{"num_key_value_heads": 2, "head_dim": 64, "vocab_size": 4311, "norm_place": "pre", "bias": "all", "init_std_o": 0.0136, "optimizer": "soap_variant", "learning_rate": 0.00714, "beta1": 0.95, "schedule": "wsd", "decay_shape": "sqrt", "doc_mask": true}
Each number is 128 + 24 x the weight over its row's rms, rounded and kept within 0 to 255. Layers, rows and columns count from 0. Numbers have three digits each. The size before them is the row's rms in percent of the matrix's.

# down: layer 10 MLP down (transposed), 256x128, rms 0.118, rows 123-175, columns 0-127
# up: layer 10 MLP up, 256x128, rms 0.135, rows 124-175, columns 0-127
down123 119:120116161132105153150144108098124138097125099132136162117142116159161153132161110161120064089096128149152127110135130145127056089129131101132106109156114104080115133070178129107146128144116156133132124181133095130144114105160142150117108151134087106122112120141123117147132134104135153130149110078166103138138182133141110136105143126108126104129119097117153090107160123112122126131188
up124 106:152115126107086133127112116149126133141139120133116167118132109133143155185133129124103165159100140152091088117124133137163113111177132119102114108152151160114105126125139118130101118084133145092148158121151140080111146066078112131154104110141110146103125084096142118123111132122087129130173104118088126066119144092156079118133109125110158138125133178130114111165137098116146171135127
down124 108:109164125108116157123105111176097147106147108143151122129110088083113116107098139102099124150126133113044128118138144109122144080105169131166143131154103145079117155116142120137107120125099098102152127095111134115091134128091115105144157129126154099153099099147133129087138111132131125129111127180125147124155118109134133099117098154115169145184147118111142141173100101132139085141088
up125 101:140135138138097120133125120135134114131120130158115121129124107140165158119126193130111108124154100137121099167140152117132090103167105133125142117106169159116110139110116136136135102144092111135149124141157138104106094124147162144129168140144127131142124098112161169091109156164160179142103130131147125094153112112121132089080116132162094182119139065057114115126137099174122095098117
down125 098:144125124108127140119117119135110135156117146163118103143094144134146123133121104088126128111110138112101092121132139174148157144124157110169101123198116099117155150110156126114082158130158133125137165135081120111132101124111137143136087124106086140118090096129087096137134160066146110119156150169164118163131127116183129120129100117093143100127135133100148123123080147151179135170147
up126 096:117132139144068163123142165125146081153125148086068201138091121121130130080161130132077131120117153134121108170170087131109147131146123140146138140132168138111133077154102116126121102111159117104136118111160146113111150109131186117088120129142099141102149127116171146188118085128126152151146110105087115113125116116132116136118121132137118149139102128122163121114133129143149148134135
down126 118:124170084153102107149130183134137125121137149144086142116142158137128166123111129122151117128092184121135123099136140166176135094113096167145167124105138117146123125137098116122087126157158120153155158152117142127132145142137132121122098144144104111150099131107178134104119146155126121098152131106134130158077070129149126134195118144107117134135117118120142135070121136123128164186166
up127 103:131126109135130148165103105088117122123123120140155103096140127139114136121080120137131114111150144122136103120063117139176124140159144104124130129090152136143165088118103136133124104146116096067103122109146125080087127114131165104101178144110094159101124144142174090099091146128146144121160130164131166148154143131105156151152134141142149129163093096158134099138173152102096151147123
down127 114:123139108120123125109143109160120121063076155114132099132148100134106161131110135105130163091152132139072142131148128174127114128153129133109150099117140124102114156115128152144121093107098106117121143145170156160176147093144154127116120141091116112133139121143070111126121128108150145115151100112156156155119194105135095098143163085114105101158119143153122104152152177102128099095122
up128 108:141100089123125110128159151097150138128133108136127170118120109135097123145141101122105086109093119136115122136127108124163100105130128119137089131097138102116120117120115152101108059166107107184082133112143118112099091100123154125120091167131159119117100089161124150104134139095164114162142142120142144152105133177081060122119140127142136121112117090121083155151106144122143115177116
down128 104:160126160093163145159137128121150120152137137160083113128123122137116122083109122129120123104091094150174139099156120111100131103137108149129149108137148119160143132174138149151136143144147146122122169116143119176201127148134124144134139146088127147129173130126125153177131136122121141122161133182110089149126136092130113157160139122113099151099173176135121157090131163078089127116143
up129 100:101138142142077107077152098181139111132137160089113153140124118098154167108114134140113151157119087108109120125161143116165115140128150104119148097141131107115152098124158140161137094130120130117120064135132156141147093127132130119126153186107098122093129155150082153152136140181129136160135138131143110096126159142102113136155133086113091106149163136161111131164118109179110130131148
down129 084:157135134138136150144112099132107150148101134095148106068163144107104123151134116184137109112167098144162158085108139136137146120157151112121162147101136121145149134106100090157119170115110152137137090154106127130127157109132142127101136136119144098097129196139136139129115076178083110157093140138108147159099113132119125169107114126132130091150160084116104139107132153137157134140084
up130 095:140124154126101136160143152147168145119154119093105132122144116134174112122155172094062139107193132127070108125119102110152106099108134133138116118125113142107142151148103142138119098174116131173138137130137155163129116128107089095150159118147088088125103163143117135169133173123122134158096120115116108111128101137084163159070152155119132093136118110129143139127132130101141122165130
down130 092:140172059122132110103122144119132112168120138128139120129160100136105124123139107157130098121114125180114143119119185119110141148066145142109168111114124129142101142125133127140133174160161088109136198117149149148124143151183147110120136138121126080107193131155139138116107112140181101149152156117149148098144124140091128122072123123120125121121163146121116142136112106157123118134142
up131 093:108112092137161119134116151110103105104126115083155157152129132112112120126145116104167116120132139122102139125157157118075104083184125103166128108145106102105136090180111108136148116098157115118109082164128094122082104124119145125112171124128109131137104089141131109135124140160126176124131107161122125145106196154087117138114098139141095129175111107091128112161146107103126154134137
down131 084:127122138142101182103127145170123127185126134125121125143162130149142096131114145159104109093135093140141123218117114154137145128136104135146133114111084126139161158161131157142144135155115128114139133126124096129148114143167131158184105148141116144143102086084127109145123116144124138102136098162170111175113088133153169124167100110131132111151115121122176105138129153120166097143101
up132 094:151096158113079122130104139135141137117152109122159172172124133112124132147116140053153121121140125130112163165148102099102140101141188146117104116114117115109120133138075142064133117128116133130157139139060108125117129139143093103149127119143114121111136140138153159126179127109109125131137131109111095165127118165142178128144116135115114139114183096172122131119150077147129162122115
down132 092:132107127110098115113112123159123121140085156116172174135150136093136145100096118168131134110100107104116128131089163095123113157145170138119149130120077137140122096113139110142162166132197116109147147110154110143100139173137123099122159117117086115092146149149157142138159089104177140135146113100147126146174121141135115175104152123124142098154079122167131108111111120132105111118102
up133 096:149097116109145122109116113169138111125127109082159091153156120121137137095086097132167103077122103157131091145164102167202121091124129119142120109084143132121130152130138155069156078152124152150127131156123122169148157112115128094126129137146182116118124095183107124178093127131120167160100138132134119124139106125130121153138129122121142134149146096143112124095107111132117150122126
down133 117:086118108130143152115127134155119120104110128157134065154125166118103133122102175088115124122113094155111110166163135130126122163149122136160129142139140105133130132121136137143163158134113104106136129168135110139080128134114137139085119090128162165125091136148164183119123074129134147132089108165125144125149154114118151074099157133159159144114127082123136155161140108168146137189140
up134 091:163106077099095140124134156158149108137135153150145120123159112150146162110132118127139148083141134103121118157155093101111129141140124162186167154119123150125100099138100140111134172080147096112088140101118149144148110122157142154110116144098127137166170144151182088104077138130159159115117161110141162123155132139132129169131121112103097122168167128161156147110128131110155122145128
down134 101:078162111077127087121136103105086122144105134106120129076096144129124117106180147144137117130095134152129109147130124128153116104095162127095140126092124110172145133155122133122089095139133126135149128146116123123172160119101121105117131101115131112147182130125147159174140127158072102128097114135152150101109110124167135064095128121141151114133081119145134142125102067134121124108102
up135 102:124125113124148125123189100123100146128146159132091147096161138106134131104065116153122110174133114133119168132153116179144168130106109151154122134163139129147130130126088118087184117117116126106163138125120176125123155099128094136174177135125097116110130139142133147142139173121119109157116103104105161141120113131121089145113118119159128148157116100115176168118098127136113132111192
down135 092:114146112134097120129164132149095096101136139139158166111122113085139123109133111127160134134078140143124141068107123141116142104132134123138121166112135103157082084108097088200149090114183127121101143104067109104108110139133141153128142120096145115172156127118153115141156127099131128149142132125165114110112159157088122122152144096139112152137151137118159117135178132134163152147104
up136 089:130109147111164107113142144132155121070145125079156156107091160128141099130127101156080132114106093130156077133107140116087116128136092138103108151142120115110116101118105108108125115118104132108092123099117111108124104107139122133116142151105132111112154102124145091162186102157058109128119133139150108154107155184160092101114163159144127149130130130128135145139160132168186128122116
down136 078:136120141144155114114145160115134120141160158148134132145143141119114150115085147139135119147113134163158106188093134123151108159097156096115142113105135101133097136098137130095145142135129141104131137146097106140122125103142167139176117141191169133169112107097148129145069102141141117115130149167093123143105132123130114104151114125094038119145126130132143084159192109133149125129115
up137 100:128116116098093123099189114143103088138115122109135120111170087128075127128124126121157127156160174145172108124098147118111153104113134151110174115148138154162157069151144113128099154135144149103090140076109109137121115188130139136139112141121143141123104139114122124100150132140118153124089112132144140134108077144109124083143174149132110133150108123172153141143122088150111110131169
down137 096:103111139109140112158145126112154124146119145112200138114151176111138168132140127160139142091121125132123131113137162129129127093152137146121110189079128165139122142154092145143125155105135123151108117109143108127174138119126104138139110137077111119100133156128106143162133175123115127153120095134102150122167128122087082094127141092065108135159150152163181104143153136096167124117133
up138 109:166123136129095126128164136169130100101116153122126116168114168172156109135107093138111148119152139126157148108114103100132145137117150119181171127152147156150107154090125155165123159128125146128117136136095114121179134127133143201100120114144115162123121118125134133144112120108128120134088110145121083134120145126143100174157095111141109187142107127104124190121130096107103139137072
down138 121:146126118161104153161132153131118110118131125126146142160154165136127132147158118119138139142126140112137136107150134129114151125111137144119165098150154146147149145111123177154081105139151057157162174149151135118142179149110138133108129156128154149136080113154150167100133105123121114155095074140129122140120121118173150114169107142175126127131111129108088132096106083117048110143139
up139 090:103106145152121108148123125111130129101113120153152156174119126139118122167157147111153157103095151114104071106109134153103153173127119108084155126121135151166125101155129130127098170134110155112092134105111125124154168132147125121113119120082103144141142172133128118100118154100115163138107129109071128143167150118145099157158113153121111086139120173123118135079145097106087143175085
down139 081:065120131109129090073127149107094153109139145183136152154133133104126111115121105159128136097140140086131130144134140108166098139124124106146135157114134158130140140159082104084162083141095163139095133127102124138139133104122133113146135110161157129152109094166109133130122133132156147098089117118102172145125112134114114098122103105071189122142102130141169131091127170121099137119151
up140 114:107102132117128084154127107140121150148149119169132119157168118115124117196141137147148099066152107087136160088110117132119119113146148161134141115077117112166184111140122135087143112116153149109114103130107122105136083121127159091100139117129152139137132133121118154137128114142127137120121151099193091126094121142097112139098106154122149153126114125101134192171108156148117101121102
down140 100:162140103132146177131094149113142140117122111140124140091192126127139088113104118125137147117127124153124127145156140142123143127108085172171113102123151118105089109176109129122139153116105139138113099122087105159109098181123149128157121135128118130153119137144075164124097141092104143147132136187104132138123110122100097137113122069113190131106122145089080105102140153105128134132107
up141 104:102145110094139081123107112157130137110110108164111121147162090131088154134137115119121154144117140158110145123133171099101147089136144113114125160080107115096117174150127108109155152163123107087108137122134136130142138108091111153160124101138129155139169144105151100149165162115129134100129161162160128145098145108038114136135144121145136150127098114104153143119126126187137170122116
down141 100:164152158144106115108089153093151163115085130121124105105122101130087093110125135131143159138122132143123112165107157136120103097087122146101145121113102139122123148156134130132106115150125141155113098094134186100163124116058165112138144123096145053148173142118103138133104134132153138128177141134092096152156115111143122136071134122097116138096129107136139123120147164106134145160143
up142 105:133094174110111142140123111119137135122123130104109100126127160101124113118113143114148124135164152114124111156086128148115118107154088105141159096120124117141107147148099129130131160085124141088074143152136088108128172164164102104153131142152124118109115136122136129136118167138066140187072175139111157151098127126128127130146155104149101094154153166155149131112070145145114115160090
down142 101:130094107089124134099126107139100105129135109097119145103142115173127106142159094134140096161143131143128156168097101136114087094083130125133145116141151158140167130157135189120124170123108140160129106138172131128151131095175149133081146123118146126103101087134137135112126063136120147139092107094110113158106103142127092109158114121173114120139115146113146116136089145189140144119139
up143 102:113119117116146098184092153151088101096126126118155125137118132174129160121091169101164119122112167144127152137118153153189132102131125124105144102087139150131113136146082106139124178165139140145148116105087130159150128126104110144138139110095090172113078139098122121075104112142104122131108121127110133136144135111097156140118110119116148148088149111114131121064089133139095108145123
down143 091:138146156118117123105136112131162156133149178151160094153144134131163153102130119078117114120132123150143157111130128123168118095156119139126133142067109123120145056144152117136124120123138122109155072095144133150109133134131178143157148150113133177161141105114132116128139089093176126130136123139157112141122127109131129131142129124123043144131163142142161139170074150104159121130147
up144 101:177129092131143088126146141146111139122130140101086186141169109136111123148155161123110105117139142111134149145111155124125172120129124118129132112109141152112122114125106190176119107139103131156141132140101150148128147121119117110143096135140097157114153077159125157119114116131158106121158091121120131097139164100208140142096138180118135094122136102094149113081141094105132160167112
down144 098:114131145128129135096127122141149165152131145167109127133107137134117130169152161129123191113176128128115122132135102110143150097157097127180079132146130121135112100106145129092120150094108062155129101108139127087142153157102110083098119108130097138128137145093141122100167126147179104099129086122114109136140111103148131123113140149151167137087161142142111168114147076132143122159161
up145 110:145165161120128150140127113108128084154154169142136142111083119134118191131134125131123140142125093113140118101137117131114181142143141107085130134091099143149112115150108118142169127108096122116131148110135121162157110140160132095123146160122142168110123118103117132131112146155136158133132199166127159158122107130117086183131116148136098137165176142132124133187135125112158068128095
down145 107:134096164149119140128123163140112119125103122111132190145128111163125116130147147128142111149090123147121142114135156130130131132099172125056134104126129144140095107105145161106163110118148142151132138115146134093097139100146162093137097156117148108080200149138118149120097137130110115113108115157130104128118109113116128122084131111123125156111147071176138121107063151158151156161090
up146 099:135113154158157147096164109157140143142131122091122154133112103122077127128120103119113139111091101130163118123130139140166117124167126125136129123104125128162151129117131142060124112140122126101101124098087118162123172090122108130117147123127156182149147128114090123093099103143144131202125132092114106134147066092117109130107095130077129097109128113159121140172174131107149136153122
down146 108:150164134118116118122152108136129091122142112112178105129109148117103117131163123127101140155120137132145162113080068136103152120156095083130137110161108110121157160123159140137117117104152104102151084154149111093085135205128117142074141108143120104106144128138122101143119097112092132140067126127143136173137140140176134138078127121089106127148108164101133122135159125124122117118140
up147 108:141122110130140102151065126159117172102155110131082098095150162098133118127122142136129131100111103164139094124089105110111098109141145104114165096096129146144148147136133138090129118124150165114137140130093130112106149154142146091142111142140130133141162185152086117083104132138141088148114130128147096159095161088132122135126125135083152196128125097099120152097125125121148089154112
down147 098:115151148122103096127121089135153114179126126156132112129138143116149131140092159121089129088133110125117104094153142135146141152175171142176128118118128121129106150143174162146095126159145141121116144091149113090136121137162155178129113152092088126135180104152142135108101154090121137134121128124161131146130124100169151115089125134164199111107121152112139103125130183155145156117111
up148 099:149136139141146130123122108125127128092162147135104198084155153129132079111135086132081094116163090163154091148126090166153124091140136128106135112168136139133142113122143136073162099130142110143161139113114145134151130092120145140123176123130148103125132140118111136124129123126158177174084165101105129137162139134137095162164095159129136119149156109128153131131136151137099171142146
down148 092:080155119104091108142165164151115128108113089151126117137145134118134150115112104133095123108146085138106097151124105131140132178149152059145140169160149122111128130096108123131155172116160122160129170143101163102082141140140133174118090131121098124153114156146145126141155135120131106159150123108159168175123125152114108070109128084128159138117156117109138111155136150131150135159121
up149 105:132169119144110129112143126124128125119112121125113154120146155152143130129130147129100104127155193144090102130210126134153138109120181108157139155102139123063169138108146158115185152106140128097107109122138130092150104128106148140181116170111128136139130121110138149178114132125132128163125100126114093141149146154113121128140115141155114130088161080192143106155140117144107140115124
down149 102:093148167098147110100152158114121141150125101128075134161111132174142135164139152169104087133149129101155145129119108132122085135051103105121107120160108185095138162131167102140159123108171148121157104131155114086131161117143103141118120136145120095167117089109114098101139126099122115130143126103101106137167108139144133148100121116128086132158100143096098130116142140150142136125124
up150 102:126137147101140097119148095167152104110158089133130126103154135107100159110150083132126151130128140158103148107111107109076134111121139099140119169140158112095124121147133107134124079115152103095076122122134111091106126102158128123120111127151122107116133126160142092137100087151155161177124083130127107120111146178134140120149138174156143133145160198110129149171159137163134120160121
down150 095:107117130130132161111109117126088125151144164106149141110124129126089142125117155143123111105115117129153133106150114107121065102114116162125120104120111142160141126116191128115136139126150185106125144123076088109133130136132139137159133115147113095160125153131093093104104106097159124115129201117176100126086096132114103104117099090139082125113129124082171114181126109136143163141145
up151 088:103101139139113128112114136169154116123083140108090105122102124135178107108130100129133113097167150104162140147137132120170160129127111136127163122122137189099118145157133104145146112125112123093148183066151132167106124105129157124149108125124092105115119115110143129100110105142100140107128118093095134147093125167133129142117146177165085094133107130181124112114099150186140112102125
down151 082:079127140135095120131164124127069123142154122168128152133122106097141155144082169111120104129103125125117125153130113164139142124096139141108125137122142152162120112120082127087079156138150119136094176155111121075151153130097095148130112158115117131151080092150141118157137140131143113135116152106105134141144154137174136119095129119125043126144094112106112150132171131096119107153130
up152 090:144116139106126118161142136127097131118061137122084132148114118134149106134116119155138086127163116141108133151133148091122109157166094179076128092101141101119104090114114138139136078120160158130106152102128137103157110137143132127123173118126085140120115119141096118127095106126104135128109109137167147184154136127146143183129127151151055112133107168103152156133138113121129081129112
down152 096:112151083103123145123151111140122147141112179128159085091125092099128151137109154113132149125073155131096158106107091130138116111177143136135125146124137093121111131098112128128109118084122093140145123163142094140127070142119098146096121145114122121167130130141102110117172108121156115093105136122121125140126131132173168130148094124123073110122115155091144103145219126118119122117131
up153 109:146133132112095114103161107136125141123114142133137119155154116124132138124156144125148122082096125160111120111134131125125154111102143067075125102102131076173106129134104111127104170118185173148124094086116108113126163129112098126134135109093131140103083101140143134176104106174128124137075168152116135100152123129125159146165117132105116128113129108150153148144122121199103151102140
down153 110:101148082114106128117126133134127108131130139108111099112154132111139131138098141113138149085120104172070108138118119157104161108143104120108099146120126126117135112182177122114102107133112155095129142149109105161090132143132126106136166107177077124110101122119195172095164141085135151099144138128099144105128154159177141110097119107102115135083152164154152119151108115137106141125141
up154 099:106102119122112104144172107161112129149146146137142143157099140098150157114118187138145159124092127120158136139095104103125155132107104069152103123102138145125135100124131121104117093060148113106139122157136121122093116129103137110169155108122102153100122146178109121148100146097106174157114134113103121162136107113111107129120124104097146146128106160168145143100153183101118182119134
down154 097:186143123146101115143157130118102095117133142131116104124182152099138124175110132144130133121136092133106126180152094151134143131120114136091152148091059117138083121149097115155108093145101097086112092128110119128183133135130099136148156160134130154146131142106129146116161113102157100107120150171115109106110116150125100141136144153125134126081144128150102150143159113174110108075124
up155 100:134123132135117125109132126139113136094120123113117198068141128133128103155135120128126115136134139134127118089130126145127076157133104099128168136113158102125098146109115131112137134128110121118104095125192135174125107133143166109135176160146156112122119141180095099152081161116105104146153133117146172123128155142149139114093171074115114158140127106171130143173099065130126143127133
down155 087:095102103143086084153148149131087147125134145142123132083171130130111117120140145096104106101112150139110120157124144121131149095066165121146109145129154098116157120086168151145142123108091138137115094124122105134159159154107157203123136124145145119137136104125127134141114145131123097137139134129102141141163138102150144119055134126138122153119139094159163161113158115110097153086081
up156 096:117114145136140147110152150135135144139155149129067156155114095109121106145169170122131107136154149120144076123155145100102152131121079191101153112135143121092153149097106085130105127148160106142112123146159139097122075127133151124127138132173136106137125114103122152127179145137177118133093135101172139128131136093095129122134119125148136139096154085078145143135139149166134094095143
down156 090:115111128100077141137123129136116087134174136118195129132117133126137156095130149106144150088174115082089104158091086161123128094100113138114152134137150092135107107083114123132152108120115161103123172112125100120063132152127089130102166106114147156114110095098115154117171115122104160129078154127121144173122131146128105114129101132120145119126123144100135120136160134133160124147156
up157 106:113160116136124152100159152129144118142148153081113160130135095167162162159135149125142142143135135141118089140132121113149118142115131133145099132141103064114151175119107137085142129092163108135079135147118127171098130121154126162114136151115155150101090097128149092145151128142101140196135130097134098092140095117143081097121139153110130174095132105147137130144138143165156137164159
down157 109:118166132136090144110111122126126103144142141132152126117120154121094134155112167114148151120180163142139119150136155108152146146132123137123114145114149115087167142098142103124122113126136145104092103082145098132136142115124129162131113171147058115142157133116149125144087167116099145137158096148089097104134125120173102160081067135111092125117103142115114127123205153118114100113104
up158 100:149122122134116154126097183120161115121148122100118097131149141117106118143114151077152152075156116139112150173168106117130119149111095115115126162096149157114163143145096156135146142153115162163147136087124155129124130115114139126151129115104119167112130142108159145117143124122104108125189147132082085081099171098160128120126112122118111119106089161134143179120141070122141142131088
down158 092:121102141160139166115108175156186090122107117151131134117155120113121140119101110153108127094122086117162125129087153106153157109157129140153122132126122150131124146116093127140129129152131112113143156116106126152129117137158143105142140108108111136106090156094090084094140104094100151057143110119160133067148187089109135093100161096125125133131128173143097101100138120136141126109128
up159 100:120142120087082151144138128138058150122150125131115165158122104155148135109129132081115142089101133147100112142135138129111138113142173115115107105122131174138101095104141134154083155161130136133132148150087122145147135108094157118179114136140132134153130095167113127145121101172141134161117183133142159092160123146092151168157136112098121107156154173141165111132107115138173137123136
down159 102:162131143129087146148093091134162154106102131121132102115134149131161115133146151094142121172170100155155105131124087126124150125103116095113161138108116148107165145139162113120163133107192121172122137125136117140084140157123142144121141108152121100129132150103144158107106135160176113161098125099161117151114132139156169160182130109135112136108153167156145156084095151145143114164146
up160 101:149117146141124158093165140150130152112091103147105126116125105115138111135114156127116071166152119140127131110099117171126131100148152085171124118114133140147070134121195133136149091123125124138107142102154122137082129100116126065184145136137155123127153156139164142110120165161121109148144126135106119101107127103136104073111138186122151181165135115117154134124143108143151119144123
down160 093:145123081131107123120146113131132132142165134143088122155089134059071112113134114122160142109129137142113140150119099112126123132158104118108104152133166119141163177107166169134161135131152134127133146107132126138150108135139157159114100165159109085076199146136110084140110139135164128112136137153122133143134145112077105116061129136122122131097164110101132116151128119154108119096129
up161 092:095153186106127098128143176119133142110106166076130112167110128134128137144108143149118181130133177146098145086130147088143108127136144117082078143125138081155154115140126123121159167170146159108131144123131140136104172124140100151115114130126147158137102106140117115123121135139146158144122158139086104138123128136156141146104123137108148124064104105087138109111168111159082144111111
down161 096:125134111136140121123116122113138114137110120112135109169159114109087105128167115112172127136125109121154159113116174144161124105119112123086175088098104140137106112135150132144095080127073144129123141140140146168139138159180133146136144105149194130123127124141128132139143116173184132161082095159125141106137160178098153109146086126135121101096119147136142182138139106098110151138127
up162 099:104099152153133096134132166121074176141129134095119109090120079093106129108128150115119129126088128133155112162119130130088124129149126104137097115125132090144176133127076139093171132117127124106161136105119113169104089136135115124126134129163082121126154110127127109123141111122137119151130122204088152119115118150132140173138105147115147147148097110170161166136117087113138127144073
down162 113:082127149135165096180116104151113153136104128137148131154097137164142168145114125162116091185147095096101106137131117104058115150125097117132115127184106111151147147103175114116095107133154092117142158142136134133119153180191132123107118078123142131122136117115149131114137151120093130136158091127106148115145151123123125122155132141185171133139109148142118139116124146109106126134111
up163 102:107100155115164111109159170125098137121136158104118125116118135099157162131141165105108122124094131126132130098093108126094125108128139101080136116148201120161138123092141113101140123180113171150224119116082120128125121122088097155147124092139132154097109171157117191135137118132118137143141133152126138119126129122133117109105090138129152154112141129155103136139125096119143151135118
down163 113:098152147114138103157127128104155130135135127133120129120102080148150086125100159125113062111107107160151125103148145092119145093090161146139117092118169133106093110136145110144134127163071123090166141122140135137097117116132154168109145113079126132163121115144128079123123132109141126109156088145120116061162159100077118133159121137146134109143139117121085146134163139167139114115124
up164 096:122124101188100113094120145105117122101145122123128099099109143139159130140103092108173140153128114113161140126126132172099123122085149140095137118095150176098166134107138143111112128148150119080127146120106112127133124109161128152140103146145133159133149102131156145109161124127157137124159153075159087153142159100119093164111125149125137083108160124156116152108155098201154139159145
down164 090:101106128125119100107123145139104162149185126176105172157142112080171123089108104130103119116147121098138122133114111104131110116179090126113101124117106114137138119115119117116174116162124106115155139144127143114092132171115119105161073117132113150169085081130107103151151149162133142142094108099133131127148130106144137102078123119152137098151116105077112097138165106088112122129109
up165 093:079107125150127179108086139138105081116122068105123138068115130142121130125167161112135073144119110129124096158161172142147128125143143148132146142111112146129070158106127092114160094093132087094117106144135143103114071116094151131136133147136119082130136132094123122085134117141112118153141118142122133123133097154148116116100113160107126171119131099118149147123139095173124139154127
down165 084:104139149060094098086094132149067123180134152127117159137118131106118106164104122127092086133123113117107142126169116160119107178141099102120115160126165137108139157135089097144128131096150103141124141159115098129177168115132147143115147124145111130100127108146134118147107144143124117141116147167144140150122132143112121118088087112121069107095115134136139152129186140106112114127168
up166 094:131133102136129146142134115120155132136158102109120157136151128128136110122102129140166123164153135104144161134081113104128132120136069137120127149130130139082113140150109122113162133155108165120134157125158086131098165126114120126116138094142131157094119172159078129130126162111139126135146100110120182118169075071106086143113103161059092159130111159143113140094125101140089127101131
down166 084:103138145176146128099093117150130134136142119173192174133139156112164082106098158107112103154154121124134133140166138122116095151200114118113119125171157100118150143148117136166149121159131131143118104161128122143170139168139122140125135134104145139155104131174102139122157134158127103120099097107159161134116143134121140137099123119102104117135065148147137134135181113088095130136121
up167 094:123103158163123156117146128132114102149153147088111160136087121123151125140124140144123130129116135135123124120103202111120130119111125117120125135163118117146153108134107131093144164116141144091121168098132143134137100109117128106148109110178128112079174126176106130086116203160117138114137110079137167101111100128136053159073124151164105122128100136121126102112124102146115129116134
down167 087:106148120161152094111128169126133143129128113129123128151124149143124159122129153140132125128082117156135154124132129137132094126072147116135133153130153147136152147196139141127137113171125136141129143125180120131123169146140128165103122139114165136118227129096087124164128125102144079144097150145100138139155130147140131114032122113137112127120135157153142100111161116103143144117110
up168 100:207130137142131128148153150119128134110102117145194118091149166110147150066163109125123106136160152164160101142110186123147140109124130148099156111142139116152140140157082134116143134168129139105114134090118097109130089119090111139149138119162119147123121151150089132148108148115138146113131124188129149173138124151114125151108096143117104153088113129157149172149116123133107133111143
down168 099:160129148119080151126140168139130122121166049130154152101109116117113106129144110111154130116105149146140177132117109147111117090121137139102081153070125112124134167134162129125119142110158136166137102130131087130130150159129102123152145088116095089114155137122113157102113134099148087114112153105137157124160144076119111128109121109121069104121118137122134063157116108137139122121163
up169 101:090125103119069115141138136131132107126109104086115114128126129125087129154089140131126133110172146133172106103072099135165171146156153154114101161109122144121111123109138134127047142176111141094114118110177134123094127137159130128123145137134132107130166150106132118068133093162143138158147136114168154159107118135115103132124164157086122169121111148114140159116126119153129110144120
down169 086:106159116170143168132175141153130096127158154147173143127127131129159121152138136091161128047096131121105139129118106121135105100130119101135137115139114117113130184152129112137126153111149116122109139103153141177172129118137144128122116131113149124146135134148134133127125141102167123166156125134118117139106152144127145101052119089137060115141130111148106122133213119158139120109110
up170 100:146144134145130114140071086097134123133129117134073145081135128135077120121094146122124134134153109129172098117046140168102099170151099121092104123105150118129122146131115139130143152139122123139127125105125128118117136140128153079127150122128164130105116137115068134110115176078125125173101138146139174148123146096083151156127122136099148154097150129133151176151119103112116135134119
down170 086:145129110137132094098153098167129124128123115172125148142124130141159185115069146091107101122107135131145145140137144138169099108108117107152153136146132138148137147164118130100130114112155135158155141116150159127095088132135143163115124115117154155152114131137091130123107133131138135120163152073147140188149113102172097091154132122108157154150116140090143130145202086078125139111128
up171 103:139147147118106086135088123138090108101187142134103093101129141125128099118144132121138117118162163124128069126127115144127150102120169149085177117140154131144136129115155102139119160145157118112141161087116106177121124146115120101056150113159178150141149156122129100112108101092117139151088129140130098120144129152131107122129123120113122125182088118114095128181146106109130141163127
down171 099:141141100132078159140146132103128110158160127179139086174161168111119160160185124115150140119101140129156135174156095160114070124113142128160112104164163150151115163131102159131137143127131128127131154135149145114127153156100123098136168137143092153162104092152147118115143137117140098163129129136137114075158158132118126169162136139138118109119118147163141169111141124125102126120094
up172 102:108088153131109138130097133099143102159137162172091155141119134107102097115174123130122127139157141171151119098151164142091106098100115113115151163076109171108093077104134132143136115110127167108133114139130142114090149146123122120145178145167156177121130152094118116105132137148169148134128130095122176176104171130142143089123128139149118105153137151119151149145145154133146154121142
down172 100:122149119139112153119149144101123153136142155119127100145122154064135151101141170130111130100137155155088118109159159135170118122049115148135121125142127102123150121152103147125126118123144120164159114160129107138140112154105152149131105126108131112133141076100120132140134125156122140121108131146109165119176086087061079114124135156087115159133180147142112172119175138117155149122128
up173 105:148110146117126146093150128118116096137177127106082110162124093177115117192108129126108144128143102127154119100127100137113150111134125136133145115097116144138137169133166128092141133083129115161141107114079093095129121120094123093122131079156150145083143130129091119108141145152109160111157077116105145111108192114134107138095118161130132146132087166170149102144118118124138108104126
down173 084:125148155131141098103134152130191138149158133170137121149094131115147110088131136085109120162058133156089152132128130124170138149103195145079103151105146152118127125140135098115146124151121139064114149126147157109131099146123141167158111123118106145128183096111139119068119142149145140118131128157122112118117133142097149100093095101113103110121154157150118141133128123118122140096118
up174 099:132160124142104116159138125142132107097108143134189154161139111132143103144104141100157152107149131116153158096099121147133132116132153083140129133104168136136155127147107137123148142136133135169121134149090137116138131135124093166113103157106092121157144135168134116141093107152108145151092160147123106129119158100118130153151142165073131107171124097134177143130152088112069207115110
down174 098:124118144158122110165106115138119101113161128121147105140158145157180169097151131130127139061106112162105111134153081120148115104148166112088093115105117115122144129152109105115085166125140108112135119144141114144156172166082138124173075099136157136148089129131127122149112104134120116121151143128191112100102130159129137128128122123130126096157126148101104082150165115123089139161125
up175 096:113090124087150172141160106134118118117120071124109151163137157125122124129111131112107134133119138162095101119127096133118148104128146122119129133178162146121154060128123090142132141130145093112150167105116136131111131171106104173117140112177166119095093111139099152109154095117124114148163105097172114093171142119116137138113150110163149128098121123160127128139117080131151189149135
down175 092:111185112129126105123124149133133165185148138105145095136115074131123154079116115121102127141143086144121147128101121079128138074134147133141159133091137136124097127101108136116141105149142119087111112153105089142126176114125095168127149126099145134123131098151104112107151177156118147125133110138146150108133122096108124121122100133173117114190132098128149134181095124132165094091105